config.toml
num_hidden_layers = 11
hidden_size = 768
num_attention_heads = 12
num_key_value_heads = 12
head_dim = 64
intermediate_size = 2304
vocab_size = 16384
hidden_act = "squared_relu"
norm = "rmsnorm"
norm_place = "pre"
norm_eps = 1e-06
positions = "rope"
rope_theta = 10000.0
rope_fraction = 1.0
qk_norm = false
attn_scale = 0.125
bias = "none"
tie_word_embeddings = false
parallel_block = false
extras = ["local attention windows", "paired heads", "LayerScale", "capped logits"]
init = "normal"
init_std_qkv = 0.0242
init_std_o = 0.0
init_std_up = 0.0242
init_std_down = 0.0
optimizer = "muon"
learning_rate = 0.00691
lr_mult_up = 0.78
beta1 = 0.95
lr_head = 0.00481
max_grad_norm = 1.0
warmup_steps = 200
schedule = "wsd"
decay_fraction = 0.628
decay_shape = "pow"
final_lr_fraction = 0.05
batch_tokens = 131072
max_seq_len = 2048
doc_mask = true
train_tokens = 1033000000
max_steps = 7882
dataset = "wikipedia_en"
Each number is 500 + 50 x the weight over its row's rms, rounded and kept within 0 to 999. Layers, rows and columns count from 0. Numbers have three digits each. The size before them is the row's rms in percent of the matrix's.

# up: layer 6 MLP up, 2304x768, rms 0.0588, rows 452-520, columns 576-671
# down: layer 6 MLP down (transposed), 2304x768, rms 0.0442, rows 452-520, columns 576-671
up452 090:563532507540500518436421531454460527487528525580516472454563526554495464458415501448459508469537615520527497550590539461543436559523579474387457491453529498484522482535543546468506515489455498534502500504497551476504597564453505452513457429553547588450536532370479461520509476564441492505
down452 087:491463440444514512492459470518549470484485452501517541485503522493469488494546388548410537586493428556470496422486495468503606513452510560522421507567515512491451487454467521450557512459513472537536458421522531466426529531547460538488483507489477502549632508435478526484565532504428526487
up453 098:477498498530529523499499431583437446458565601609564450503565594479457451526462452528485418488569558543490532533570392513412480483560475491556485509471535544459583437467394510511547475464445520529446397435589480427494472600412504501433555447518508573466540543464532480538447522458476466499
down453 098:544468583486504438576526450449491454487505477459540549432538632547434448536522439476503580509504508542493475492496516606504432515563569580554485507535415524581429430486461393529420476471448487466440467470478405516562456638442461548452545474503588529505577507519560376546461429595421513417
up454 095:549444427534435530440506463557468561460490519489497432512612427406562526519510477520510489505466470449589547566511454587585576461563526450497523597506575464544509523515427511456508480511419521526543523464441422542470562463556522460521463461490401423522574462456489639461529442487529542543
down454 093:576494468488494539449535559439432537431542458475596493468581493545557492479429467576510435569456512621518495511541492572517533456521612558454495594467549421517473461503461412406523545502422551518607453469486538617513504508474589494472446471406484490531407391494465526463517444449543521518
up455 096:451549448553492484468503442596550461381479504443512451499535491583548481562571430525482516530430442577450550431568606440428520525556555458477465545512490478543574515483473539489475455498512459520580451538504625495485465516407564407477444475561471425521474459418563554454465529540492498434
down455 100:477437438566497535481456578532489524633542453576532490487495473581543460478525508454442525578493469469525570453511438439487504460393520544481555512485442547424546479524494584603529608485518450478503577570506523557481490524411496480549475579481555496439484510513504503580523537529418530474
up456 100:511555547541443473457603431452492548413510551504541482527523499535601507471490510467504530540473456428490455587463436466539452497500485546321417531517440591493588492624501446454407504463437523493490459490485601396496449526500456484530540525596569576572430547503499494522483510539560453585
down456 101:542472528499482552477557428515556468466511500493436408563556576508451511571437570450549518440531524530459393534512577570509493567553492403395431490531442424496473485504468434483496416491499495537515501563480575459404521429446396547514403513479475472522427485423527494463515525590492438486
up457 107:634480523552450384502583509448540484524539442491597506593561358472600554537552516515556460414457462392576496582549544414506522483500488537479514518508493470477567463541446505524594493499460525536474627479429596508510562553453516525424474418421433489410463549497441456533477510447464475467
down457 105:393525515551488434501425493506603534473524409421510471519494541481557538492520448549495548518470541486538494514534493427462519426454422440514517491456450481428493574531424471533402547466505528385623449582481553523535604557516380389408472537482471596555549586471519504424498492515515495420
up458 101:412516565494500543463512529524480522489434420461487523541494514435550429493472476505506422419555472467486492551442486502416506432563490492484513553521639613518542441573571530547603511525580512465497505471516549509502495508550452512501467419553369503415564506482594478472494429518486444551
down458 108:487515466551525419504551470533509432472550395558468452575433448465634572476581450412470460536471472480540520417543587526484473523570461561568502495537457556431444498513486475408474510422621548486499461553467430465543477404593525498554488547437582530550427537480504559501455373525453464560
up459 111:499552455475498517584625526533568517562415582569461524548541473363467505530473481509582509389467454495499598459482488537612552570561488533467431549574504544541562607564425539498549514484531565554425461451539525472421446496412464593477561548543535534425492480476503525461532551408501476513
down459 102:561567539438489506564435521389448441503474489491462489519495545564510401530483542432647529501528452497537553472428502455554492454566501515459354453509460484463475449485484516454500539572453512485476431496544583485482576508577461473475527486516581534539513525512571575485525539503459456416
up460 100:539571510504442557521454404467534353538508566487442411492470554544528429492517557507513514461330581570420639440456539527508612445558526563554487490499466534547405521464541476505510526518560551433549464487480426468649477469458572453453508640416461593436532493515442484586538513414523545456
down460 098:465545521365441459442489494476506430542487512509527463509485412522546476421396524455429537442432445485502472500520513493422521539484465577531602545366558462455507461521466542547490493541527503398529527496494529494503507448528477538497517552522516479447472447431481440455471546527453495522
up461 095:479462478503455384495469526465479505422508506563488525556514442516485501512459568508457483506637438526516447491443513582475490467492602488508577484471454477559492472513445351540474476558545520513502440543568487476452420475444530670448592494548431474489476569496476513502459413474439467496
down461 099:545620441470509419429514480553568458524451557578501569416502493454467402504473472489530508560491487533514528496545490535458425575511440558455493488526608388480418461522450499502451422485502481573406512484474460582480556464500456609488558501448613544417516567436500520487470522504446585510
up462 098:482526461548525486580447509509493546571493527492559495537520535548533439469503560508536467449590465521457518506412466454505542440448531458461593507531461633465456472519456530514528424496452554475636418512472510446509471451463477587466518566536582539432541421569523519499435495492512523496
down462 099:538509570498438506594480582602501529516532518503369510480551517538483471489540523414507476462534574467527610551519463579570479492508488527538530501572513407478445586479466540494535454463517492419533603492468520537496480490517422448529537501458583443563533455485433433559463517403440455561
up463 094:500486479505554604431575443438530588508541361457452518630499467517476490526530514555557466526455509482443586515534479484532544576449468492486616553590524534535475601570435503442497551571488504482442523557549471550461482534550440415528433560646558465535434467533496440432506506478478583515
down463 094:553518541498537642483603486467496475522450478399490462466489542531426491494491370460537481510473447497559482467500543504489415482447469418552547451521545525562470471534538525441551522521510596538508433543468501542457555447479515441546462526528556509523505530552460455534441555499576553544
up464 085:516446530588530580521390479526491436425654406465428512482439551551486397486498516594411471495497562476544530515566491538511457483522499476554527431547545518589610461504452511435451469479461563605532484512482419565553493526459509437430490492554484448478446588518466540500495500511506525506
down464 086:492445544562538499446516468508504493407614504504438495510384451430590467517493498595456583418340541410557512474553414511445525521494480503507509550490470573490532400460401525490490525534500409506438468439518524546490517446533430495542483549532504558460519537388487542538489602498556523475
up465 097:530370502573508535593535479405518506407461597469486426528545495520432584518509551471439514468618551403520513550486529495532481481549487474545506510583572577386555464486553543551576506464444474534512545559554410519532487486484448524529481534523552633468515483498503615548554661516516470482
down465 099:455486537467426449506488474582418463513493574517533587499573512530530559565492458510494420585407491556525401417558443485625469499461551454599577526514532436499494553484480461514520543488425480500463511520547421449543483550508520520589425592514436526606514500501422521523429590504609510462
up466 122:510479449539494419503535526511498520455514513455522494430474532572457532467398489539522449530529486517491588517375440572477554481521492598543475499444459440515504495526413491514546505524561435416546492466545567417639540535550525512573509400581473545442458557511401510529428529522552545547
down466 115:505412446506565454564653522558467428576415523476483513523509499470543512545545512441493514448461560483533503473467481456566449474458485462491512475437442478465485521395599562506397471552361530519531497514510544481378550490552596472462410477408486483486543599517488487513475501600525479605
up467 087:490570516496440515487582541521451448509560410443427576600487453501486513476567517498502505584463557449504594453583543570530532556454487494473487554421502536460472501530480430526530547496449476507519466453548491446555530549449509509424576388403518510441504498472453513478425477463457514465
down467 093:496490492466484540551489478526436486418461515618562540482608569441450501522536560524451460638517541509468558351534460578417503475554524545471531390495474503410439517506542463454449522493532563533492396480585490555486503530566516508488515515552562433563493504487491583477469431501530511444
up468 092:467473523554502550524394504473511470477547467465557470449505610592539503545448523541526517456508469425588531500400415499356404584495425527565514482475479531421524490508531480508448548449491495461420537422477478549427423503555551475565476532471545510482478464446486397536437486547488487546
down468 089:486434549526507480470580493511562482519450485396510558475536499413530613448483492442441465511521607490493513505430498519388553502542426496501485521461408546412429529520424577478611551497601501445448518515496569548457632507588372536442458508448541498589527521542458534532498575518548522501
up469 111:479514512487496553463492482452489489460495593449546569478475536533548470525535523537494459547478430472390625487559528523501539556522497449449613564538550499566542453408476489505408550388524532537486461489498388588468467497454499559580431480393482567494505594468530442479461609492451462585
down469 108:505542502534435506391556410506458461550521465559584538489553445540485490503412521497434478468438532507424472468544410516591453423530506526535431540430585540452481513474541592505536456424521535436500437517535501503483452471570523390459550467608516526503519490529395433538565499517525510511
up470 093:547465504400478473514465507508463470458494516592584484486507481548509567560523527501491510473508542483539541490542543488479385508545501453570453503519440535488479459479423488500460625415531472425436449517397493383504511582453504488548483495507456489524524624566480530557484522430529427498
down470 092:506443495456517440438534580491462489502567439511471542540516580476540457493470420430460427501501514520480487466532463529497450590524584529592530529508583518481507594561509517472606509469488489519527431461489522526439457539545491441402486498498456423497453518506540525509482544496471519462
up471 101:463485539447498433480532530538564478487519560511418369364550487545478552502443552443460649440544484466554482577590453493381493476539582584547522541440462508579525535526460537488439565511510528485455511467492547388592478500473577542521515501398372509522448524538406430579570457504478448472
down471 095:523484428507565491488521515524494547496571464526522558498505516423461467429433546517498479602514487515497515522414407460440471507470470533524499458510490541491525444527527589582458514394495602488545429492600525514433436363449384424547584456481534588452552612519478513503474466456420557420
up472 097:493459533482516538458518522427518465464517553364515456476489541529546568544495523470557462456466479604465589525537482531565485509580479525476527580556490610513496529529608485589428518518490518439554500507503631491458451542475464501514552568519454486440482480518449573514498440523481476530
down472 103:552441500529513543546553569575499418524468481519504514427482455530493515435570461476516410500390614476497613476527435473599599613476559511443498545569470585418510551499504481478466567468476602462428500515494511525519502556493484484523480567459528535435465484566479519466522513427473442486
up473 084:526629480597480570472556498533424576491359490480530471465547520477514482440411498521463571552546496505445469570505503441536491497539602589484488563514533516496516549516522521497489447411596459514488486474443599565555526395486550473534449569396508387433479548442529452551422554438538437547
down473 083:513548453522559506502482559597437444556423567536482427475464526472482455541465551523515555524436490513434451499518452466522413411576495548525478423424446459495477518496531495511459563452524482429463483541485497516464528425473516438498454530416450578558371554452454506525536506475504591543
up474 101:543514530426520520527508431563555479541390474505548569561483461505485442512359493471465489515463531520570508522387588524464549485462465561541542391471525448497515491512582521575483489460515500514637508456581496409521525430518534512506528552473459560448426473468474432472487550552449524486
down474 098:465542547508548642507434442496416460457481538541485553560647517574534540533477518517444526491448493495498554517543384512529535582544455542458451538471532390440542490443445479502471473519479520568504420495479509484447454480516560554426466456441533441481499533532502511516443438576503503449
up475 085:448525452502527522471462527460415551501571467470463551486437502491531553622461448572449511462450496426441504520459500471486542493500499505429535479472520603390492531555469505542469526524518516515498491397522442518479527506527545514553526510484451472476544495475549513582495497506395560534
down475 090:383525542461526434541511463511437455530457441462433495470514527525459493523496458496484495358458527478573488496558458490428538498429521485466492560589508552491600450578454424440450521478492475545463460463572482477487541422588468510458494368506496507545508430502606435518478599368497474530
up476 097:504491558584564511564446504512564546521571493450540396541444465406390599501551569495547441517520488460486542578585611482512411463495568629532478509514470549449521474443505505504522539524449494448484514486505486580569491479479545479483453502552600506464525512476525507475535544469551494402
down476 097:479486480446465518523456510451546504547516444473482500455555425427525493458498482522574435413514430519558428437536552395416518606576479468444468424499416596465530528497488562602569464550432532448498492542563488460513541477523481488562544517599477505503486465556526471493522502468529489493
up477 099:460568396515487596464517456491567449544549429556506566548587434509481521432483465507515439466481483473454514496459552572445527563467521466389511541407503472461516530490470462559498496455540553557486580471553465405506436571495516507469539532496480510492502541447515494541487429407502522466
down477 100:482538478483468574559489495509502562492599564478460509517486520542513504469429459573426537526556464512426483491448572562522478480458608526504530466458475444410501514558453546443504462386502544566553516476522480461466473501518510516444540538610512376468577502448524469494499577459509488553
up478 102:532468534557452471483457548529526570556526501506473459518590396466565461465538462551481519457583491444523562508482515576518550585452589504473511593567538494490515452578592468555489476473494515495465576516414485480505525523489588480447586587554463589475518539467582532463424483452546446459
down478 104:400459462507491476527414393442594471519506423567471481492533476435559527525441487397451513448526464446508562481503495444514521438442522437474452416398477574462520397589487394566490457410521517484583479578491488510493458524523432484431544475570513583535523563482600404455540482553507522445
up479 102:429470481478534486510517439586437496530545467498469557539562462465487520514508529500459568450430485537473530393510564492512561448535465467599534527512514535458584514583544505503587375480515512483502537543384505525423487560447461603548489537550497514516467493641496552562414467526462533476
down479 101:498493464468552466561529516578441551559531517487374517430431465568551509530517529452531488536416538522504548466417542673539473506490461452580506582475568400518526556599532503480554533539478494495480550568551484467486493574551473532530478545484480592475465536469511482444509493600607548443
up480 088:452567373471462468599561477519473498480448550510489507579515541539535454490500541500543528446515489455526461508521429533545526294511540574492484456401476438489477521432466531474551494517528572554611456445518519478527484485571480461500483479489525550487525528533501525449485423471480498420
down480 103:529497457476501439548502491454491423480564413500396493432435509480613486491495611471497436557479529576431528491468470550440403383552419355562428503545513473527542555658601501456460494571442524560497499527449510497547522565544584525472472486527418453493532453526502450523506425528578486453
up481 094:525429486479481518547551418511515477562477505466409477487470495421553549510435468521498531470569471516492495534472462549476470473536521619471533456542545540535492498523383514515477549441564561542480516534485515498491437540549470612570511427486474488475471485558518591464503381439442556487
down481 094:486418444441550519608574521540503524450507498415542458488495488454497581510570539487571510529503461489571541477465486397596461540440439474596589494528556590527569557555421586460546504533529430506517580456466476473476496595600538491483481467561431519443473524547482577367612528643520560572
up482 101:516466508462430470478520439514523465502471460530452530490531430577472592490435523590490480510533491578498508513383533489433387509416577485447494592576481483529436487463475434495554518479498480491445452482414494461459507449405525403470506477473507443471612420457489606448597447518555520548
down482 099:568566444446569461523515481592535447552593437429573476505454513492433481501495462404414554520492399526431570463543593495512541426477429562531536490443491464533354492606409468462421507476529467483486534548468487449395490494510517463416445514525465497574498538521543595520548415546509575514
up483 101:443573417490474560424517562525504503501462508488489468411502520511521431461517488484491453425456503492454545545406475518513446448534563519445557479462462468595553637569596482540461447474471523456521553523505547478427464506582492537475504480526485544507514487562463417553483570528518393532
down483 098:497429509471435490515457488544672535519483526490598459496526421501504444436544538554488448435468512561448447486519556491536511452486561475544511568500462547548552537529572530467558445455483408430467494510486565535571524498473475563556456471406484469586601461513542596545426486427460426507
up484 096:434555593486541473493481393467518541553485523575524450504468447502494549537417540509400533392564544484504543547468513493502421501475480406530583535502448467457493579495460540518428495538487629499454536500465401541466413490585371449528497483483552496479499509520496494508430439448472422480
down484 098:481470542455400481500508488450422525527446532485433519532504525494508505489507577502452496542494452553477447536551396480488541471439553417559511484544430519486549526504439450599490507532467580522465534523538455564591479485517504442532530593507495439508525568459562486626465407420546478444
up485 107:572538402547564443558592497480486546530442604483538507459502477487524500624429541577510524443443441511559460478454505542543512510564467449466417505539494453485405481488479543466540564542640475507420524543503518526541419485457530424455456476494593545549449527492441548556510479467472486572
down485 096:480493347516529489513555433429549477495714577519473519489480496427455613504504520562536505471481476559536534513411591584513476547415473487506439558518481498526527473567510412477512622448520534469536502489544502541388470453512450544497485473450561502458487403434403580467490510457527621538
up486 115:562480526516451534526467478574577485469559422478554549452457508477371501545548404527535491517461435481484504548421490470597451489519458468502523443493470497412450538515528493483532509458542547521491520482404429511559605521434511567394587438475549530468457430565453559560484532416523570534
down486 109:527475524524440532556512425414503484520519472480547485513447452530510516441526481444384484536494512505586470477525497439527559569514512433481449601487451517517505400499520569471491474464566446494522478429489500495475473525464504529484517516482449506480555553532447460540563452512575608451
up487 089:451484435532431465536579547536413499445548440436631632614551525515512591494502644558572547518490435517578549468521409446611528489485580501566497448486576497487493502531540527439451522491517464549504423442490602552502523449491556514481471525463455459494548398540544544491435452497503539459
down487 092:479450489481439492519535477481499471491503516511573439398486537531461410488571531558586503481609494538486484509456481530447511509549462461429443522497473515462480421459511477552540489568406545543571477506494511541513556435494538516500467438459529505500533388441516534587501522390566469432
up488 096:524495570584504500497401494516457603547495393463479433493492487518526461480530502514515553562515391422487468528518439475507463499520532513499531534524516439469489563592515425548361572477517502563496506531504480519466422495463483498396526553489521506407492533453524503538573411542505565486
down488 094:517520507453543520486421518534513528471502512456501541505482413534498522536604486464542498500490508511593384442574581532504567471566614577453531543495617411580418536466468527438447557482528582524478592486523445501456473470534608502432468481548574509609456486527478431432495557484521483482
up489 095:495473485512474521454562442392612485489524465515508478584523522555480403459521470533497440496513516494526468475442508531492556360554501535610447457413464618543410545495530421488546464496520582518522565410510514453454456455378517454436456573455510533565502505493483477510381508546439453435
down489 089:494545350481543511460510489460512433522521548538426459403460521495482456495579538533495495498464493502499471447553448407534466599480447563489493502512484598485456456477545480420439520483456553427570498430545533527393491474582434577473387491478455595511499527597462516518486465437570530459
up490 109:517503402527463449509516496454562536544484486551477428577518564534459571481438489505481440561527491403472493429549474569553502587496510558535424558570493522449453574474502402509515578423479434489529557542499558438454542486496492431596536567396449539432532380407393536375468374510527480547
down490 108:557442531526482440387421454456531466503612567477545456524489533536390440527531489542559519483481479511511513520563478509587514521541471434520527497546501562406533479524442455504436450345411476481524564504512519575547523340471512487515456503456501485453439497492461480499519469489453528502
up491 105:438481563481494495580598469385532439529492533459535498454550456434492469478486617523500518478521438521400508469503461517494470568592436485523527619541548494611474465505523440510460450563433577615540425536547546556506510452457422611443523501503454542414462484536515515493547501513605507486
down491 107:504576538525514437489486526478552551533576450599458547550518465518523498523527546496468557491519497497478483544428458556570538500422511506456557505510512584507592471462540458443480416535511494474437560509415486540386504590516541410510540487448465458532498599448556502534473573476526508452
up492 108:526489466443551502578482498550431543466483474616452511467523459567498519506489432514571478352532478607504563507580521521368497495479444415513613522496402510564615590601475508440500440462570435509510550511320550479467413559591495585458442483556494509476511530473535544574633548459595395513
down492 102:485585596450575511536506499509547471480578455484417470559477488469504556441514345552523474437540457609424444571557499497468540442488477484548506493515457530455507490565501524506522523487565539575538543480454449466445464509505549422485438546526523574478424433438574529536547488549537508462
up493 088:506536442472523419489384540472505503405565418532487469467456524463493514482471505453488549536594386555442512448589549438508371602492487508518481561576531525456495432468596484495550476384387533488520524495450602549520484566596494526402542562515549434503496533445581443483484485478396553446
down493 092:434440537516575507431512565484479502541528513492471507491525547549496470549463451545465538474449428504487442532556522443518441548557479524581554485500461496455647454503487548544521517394470606478506482480502543436460489519508496472592527526586453424466548432528530394568549476496527369498
up494 108:500567618589426530563540465483491554539559559400539544501556432447388559434553573570494537407478519405462501495531582592549511505455515492536546485475533591559509601436529553442515500570507560540409564480543529465486507423394498491400558349517519502524464494422547486358430603537566656605
down494 105:455571491509512539573463552445540559478520496431538544426519484468453527616513553401564482491565510504495512464426458533468559429480544513446450475447600545495460599406560465458507483500568499551428485508491526521456564466402544569438458441546396455429542433616529405416541532532564551413
up495 099:451401511552472491568535545441457547480529504446382446488506586478585508586538489432603486438483376473497483486668493514481547567599479605468465527494500466465543591470458521494487496500500478418463460483505524535554467473526511460505544493444403545529483565509487507493416499424441445493
down495 096:480505508469517550516501485422520480531446519487591471533393469466468540428451534537520559504391579515481510522500524516453475435450466521521518433486499445491525606489522481526510460510447510484401514525547494511454476524583448553524565502467509447460592437417526508477485473508400480556
up496 096:568492488494546459565512439509510583499461482600500483455469494489508539491435528523425502472478466584528509580545498507487463454510529603430576487516499473462526553487536519558504561534528453545653399439570511554505458466601521478452570508533495551610525396610380483500461498496520547532
down496 097:484450441424536504573500508509489517443550635513535450565521439429374563500455468520601504480464518528512473557505484455556485466511477468443637551503449437420536538445511530450574459609527579465537536368456552475519515508468511510449579519448548485614440513534548545366410468552456539404
up497 098:503585499418510496488478541578500558471441436455425541442433427549516490450598494534518506558456517470542551559467625494515481409456495477527462499530467608498516559495408581503416503516529511508521476417461483415585509538578451584459530474526454611488548504480509536646467618416436511530
down497 095:486538484480498464453449504471493606393509405595544495558390479422516504488447547542485505466488535468460545453588474467566523499407580489513475525413546571473594495488515594472418520542507457415462471494499551484474479441563559447461441490558578538547529535511479390394497445525508536532
up498 084:474512485514503550467537496529483461496550434496581516556493472650550510545554457497546449543444431524475520518449403502510552378450465480431478507439486522543512482499454395484433576538490453509514506449509403505472517420552495496541513489512411509538498542465457578558479432427570501483
down498 087:516468517524440558452382468439515508500464470500490557456530442558515490509460491487626529529453531516501485569489533588486454606508478491469516450520562549416555539479530513449523454490549549589551417612543455534445491579492420474565513517415572494444582518461520503522565516477470542512
up499 110:519525483492482460486443466497508544538497406562506564483513506453515417480542589517530509497414455513487539583479487481479493557552478493497492438394480481457519409498497458432450568535624489508457636516489451492552462534523483501438496484505479452430500463456615492418541403526436511531
down499 105:481498464501478611545454490472576555516446469515544503539481437505518493540489529607558484494479535510573532588489467516568477458533430545507569533471564536531518485553427499452472524472578556526453546530612398487402421424454473532460426552514529533563483540619479576464570473481506479590
up500 096:492429588441546446412491507493460509550493640585590526554474495562486562522507446520577505516568528524520476486511515443427543417604518418514520514473536544545476503482523495515414510482402502559555396539492403526497533492490486437540431422502468420462530551556427507490429498551523502520
down500 097:497407492423454481512517477482489478517432526500564587523379538535516455471501352552555405362575502542560524412508509526461493519479468515440578423459526516575494499435397545363509520512525529566390587536481506536476438485535466424532553453486518515589598508452324580534511483481512475571
up501 102:420458401569521431581519425409532515502534469455530419566482605495481377463403559482537531482465496482462542477550490491558506432507540435471561423510548499524572504492460522602563536564516514468454500502492539442424418530408625454533583453459528504519586464509514468412582440499435601537
down501 098:496444597542467531601501446441527497572522477460616526535504566484477397539463544549564523475562547415477559435429495468554559455466431487434502449561471485455492559397474575604518414508468505504516416447524547501460517520467510411527486440544456516531597543527508446432538512535574498435
up502 096:471495482434522503516425571485555504509534485546439419545512394516467522459518471515424545477399481508496513397468495619516445459473554506459497531444486462424489524524599540487471468545556498535518412450553430474487499550516525570457508495498576518514381553517431502455525552577470464436
down502 096:412564525551470478546547502407341482453527497466498511524561506525514493471509410520613495462523444464525588454509539594498520515436509513485438513509394490535494574524572530580505417491521498530572480528548511455537534465532477603493472473503574522481509467508447417490455587507545448513
up503 097:473458504510411540494486421452426493429452422506436461549492455466564535567542500524516521512518440477501498591559592549477567565474446499518592487505559509610426454513438588550515491510512538462474512388500506575469458330580538459516446523489469430449453530521499493479445463517459479576
down503 101:501544487425485500423577530407369502491482449624497468536518486483558554475545603577510443540474479587502458532514592483441549464501467550495520496545487468555477506599478515516537480554402534504470476450506453590410505557471378520519474531482393411565568433528528535464539530465502528563
up504 101:423550432519554444467508499444468394547507487369510518527531475522475436470477509497464478556488541543571540620524497445430479471470460566491398466521455482524590450529475357490486481552494478513579428485461461468512576517525466504553473486524422522550527559565561491464431460489526580555
down504 100:546515609484554490450572532408486514604523509457530565531451577406460505545513529461490455565477520550540468417395538421456524449448460436454433431467559560388533602504499481534443444497513443467499366541511564450548502497572450551388432480551482451515489499485507445478488482432546469490
up505 099:476432523429516531522539549419513493558515501531541441503570506446526446520459392502523460460460539493428469560483522540452512538460591476500569447475454515440475496496487480476584532522545490491612505549594518511475512473515459578495394489587453562431557508504465534540526428596521481455
down505 095:469444536420534460382498501490512599524593477526533522534478497510452487548568492676563459485445494511437492561454476503566524454411546467548576539524550493419554448473536510523569443543381540436515541515552458468541436562510493507464499520578562585392544456564475505527530524535553624464
up506 102:495498478408432529411414469482502502559501548454622447424533587524429564471517608547492505558550535574423542489419491497496440538497482508502420491489545419545435500517600433469458418414516533453450508432424496512515555444535519536506530501501487524480487528529444474468480455412432494518
down506 099:509555563575519524460569528557494445545518391470478495502500422489542539476550496491431457559571489549477458510437484431474430460490610531509489556549463457507455554545572487509498540527506491488397523484521430550481524460484483518525420435473537445488584502478518502380431510592563579584
up507 099:525498444519554548514517433606455460460516463518427550540608391451498510476500504498545501508518457554594553515584497533449494569528464391440478563494508524456492456538532581527518425523438482589478432467531546524478472544494447617518458544579473393498472594464476505453579429536409529533
down507 096:456530492543591574444569464568531497510496514443418539520518533454427601506533467594513512536472461399452472508485450483435515552575581457477552518525508510388484486502472435437428374474426547563494475618452424495433467520499570411477501539485477508451515506508443507534558431509557533559
up508 104:495478443486442604508474474546507487490503475531395510550431526509481494527435492536493490606493533452456481504412530575425471490434446408480580494498542505486466454560615429454396496580474583504468552531572542476454519503472616481476584582512495577521487442507406464416474489448498501598
down508 103:524511533501431520539471524491418492488514465475401542507507485469427549503499600486529427472451472560514580484384466526513487552527537426475445455513393458419473487484524521517409475464463482444402570535542536458512459446462613471575535444459524497495528443445519448497412489503537474577
up509 095:456529565538412402451428373475495478533463521495549532571498504460480544502490516522506500469547466436556471462520491498363502528542517486471553516581532465524450451509523479438571525516599540467530531475538540507502484542523519508498364487585501477533551438459533523591531476515534504467
down509 102:582574412577521462458516537483509451481514495516471464525484530479467597426507434483604488485503517476525536520549591577502547636539451442464478470488517451514472446523441499521459532491582605582525480456522558508488461533636463521403487450613576530543427454529467546453528483508522479533
up510 106:606464363421487566440507552461467536451539495527461343547453456463499467455525464475574520460469460550560538493589531605465384493506542505472466450492528530494570615525493513452594424480559536433441525419484465558619505534470551588540575496435551561448472477465452508508522475517471510506
down510 109:478524491504451484474533629520515490505626591484484542492478552435513390439502537558546507362537502452506524513491406518520525495523518451369507554460421485559573474521566538450462444436449527501447458519507487479558404628452538478578363554384463464463432479466561496474494428490544510460
up511 092:561574498572492441562491442506475486535596551447532467455528461486545497507433599496472533531467550425545529536594426487445574429473475480537502372440497518477499451414556571491595458421584612587535526458530434518502538455504447474458531486485531502423564507482562538550567586503453466485
down511 096:499495553458478508583499485418481568635594420491506512508468451466437496599485526551569466462486544500582568459472481508537475464509334528536464449512575504445516499551424511466474441548499457526484453435497529480525524580634541414522505500588448393502499559439639535577500522524500566587
up512 108:482505549556496508555489495512501485571484494582413554535478519529477509625492519593499506425512537402432527547533459569427482452577507522505545571506581459551460480568407483567432543417531536424572488412499472471487410546459538493466531431485414504539434441507472521474623488493497474498
down512 103:508497523490461429464453503521548513551499502526510513498512400526449588479530444507477501517485507591589427490521560560452472478464506487512528477550555415453512407605551508520537447527498484457522525442426470487538431497466543494451526485493460637480560513479543551452509421517486454467
up513 096:486482489395512567577498499509518451560471532509442478596494538519530431487541500569453526445451494572481483371501465490481498358478539598416493521438505511539554433546433587551494491418578536519531558462464570508448435438574530490466467479513499510552523521545516463497459449580505581456
down513 093:531471542483456448468507432565586492524449510472439497437466455470546500472426522460518405395480465508563528550480555501497479537560656522527504529452549439515499424476436510518427497462560513569499426535516461600477482563523605460544465544493519472515521500479536501565403542499538515421
up514 105:538543470503522465509384510509570526433481520446458517473500420534441574528524559540451492519461492490431628650504506489463551503624484557466519491547543589484423481521542507564504502498522542551556471515536520556492543501426535551423513525427475486438420524477456486630510463447557403481
down514 101:458493484516494524420484447477556466492474507490458496527545545537475599532559539480424573501498475547428517464468563538448494532511510503450505593509470507452571533441418556492415493522678436574528481460415455558514475477528504510440550558439561538514540506512587459484488480491415501461
up515 097:473497488551476451418625537452460424511607488570526507480429486530483477417603458497492504442510510501494522501493474452429438478508477560496476521492615493549428510511518535495491517535459576499526511485492368494509457511511499404555460400451421424419505509496500487501485537446546438568
down515 110:556543490478525527566601500513453566458523425443513462471505493470525539447487553476564562409502348507565547600520518523498565503400470497542439495585535515524426534454484449538473463578488449571505538435430414410561460483483572430500544489596603538550474537468414507629593532530489382504
up516 103:556388473485539543441428394484494525505602494458505586558444507516471510429487465532485400498545584505494531465540610521501523409447537501547511423447533469536537472515529455456530535395463559532533480550547508498492448526533431548588464504485455488504386479533528479453512458457480507514
down516 105:498470439486480428510469458495493396522460452449565513502497539353512439421527566573458453589522463509445422439486559488438493533392531488515547526500477456542525519534549470494532560523536538470478522430498505516429569528435492516493547509450470472429508490448558494430528561542430481504
up517 089:468466525611628566575566501571550478518544501492417530472496534449551533431490609468493539567399482499478491520475623441525442529526551454575402564472515456423537597419554524527500450483529480596475493478504647481423491541560482420496501419421555402515433486569512433433483516451511469523
down517 091:370511500439449535457432453543590621547458431464462516424502472478497497482532511577530388534495451484450581467492510501538584482534491502429518441572473543416504499505431482484537443521441492551539541479587474478400473462476566627519499465588531535440485469445463442526627511461441509572
up518 120:444472444450484508526515468491505464481526548478494431387501505543457459555527535457498524427499577591573473521547540425587504543484441484447551513540473481553465414476515466503412537387566564474540456424512486502527544557451490595489568429485436610405514422499517505574466507547483507569
down518 111:450565480588450477393553480488471503494524613592446483451526530549556471501404474396549514300401544544529433546569542493476511526493487605472504444534524480559456474476436513578579478482387569495491582454487418523434515573560508466551535464450530585559574465511434489453494518525443432561
up519 101:589468537463515513523481507451559457497412460543574448496506514532517557562569486502497524480541481447443510497414432458564592463522498476508492518571482513456471559557579539484523565477479503557519486558557534485560454529447615491515501551452480524427444375485534467499547467522473490483
down519 103:477482550545472493514491610547450484507522363533552528419585480536480502496540506448521513458601529498502545466514557547525463449512592486539453545476521463523482532400469471497496535513629517489595434477531505447453536470508598491422436495502468556575435518482445536550409539488531493539
up520 089:530400486479548474552529447534352485553499533492448475429546452365498489448600518448453467469417426493541588497446445425557501518516483510471529469492628486522460480467421503429540564486552541447513511485521445489499455409490441564555471498407553480545576581497499436559500577559549482584
down520 095:483421521573508548444531462490439517464510448460457491531490528459545496485456560503488608544378488512520498419578526468519430501480577518438466467530528522518508552581451461487492453481467457492450465520465507585547411494491507474466461558402569486442545568527439508519541549407403508465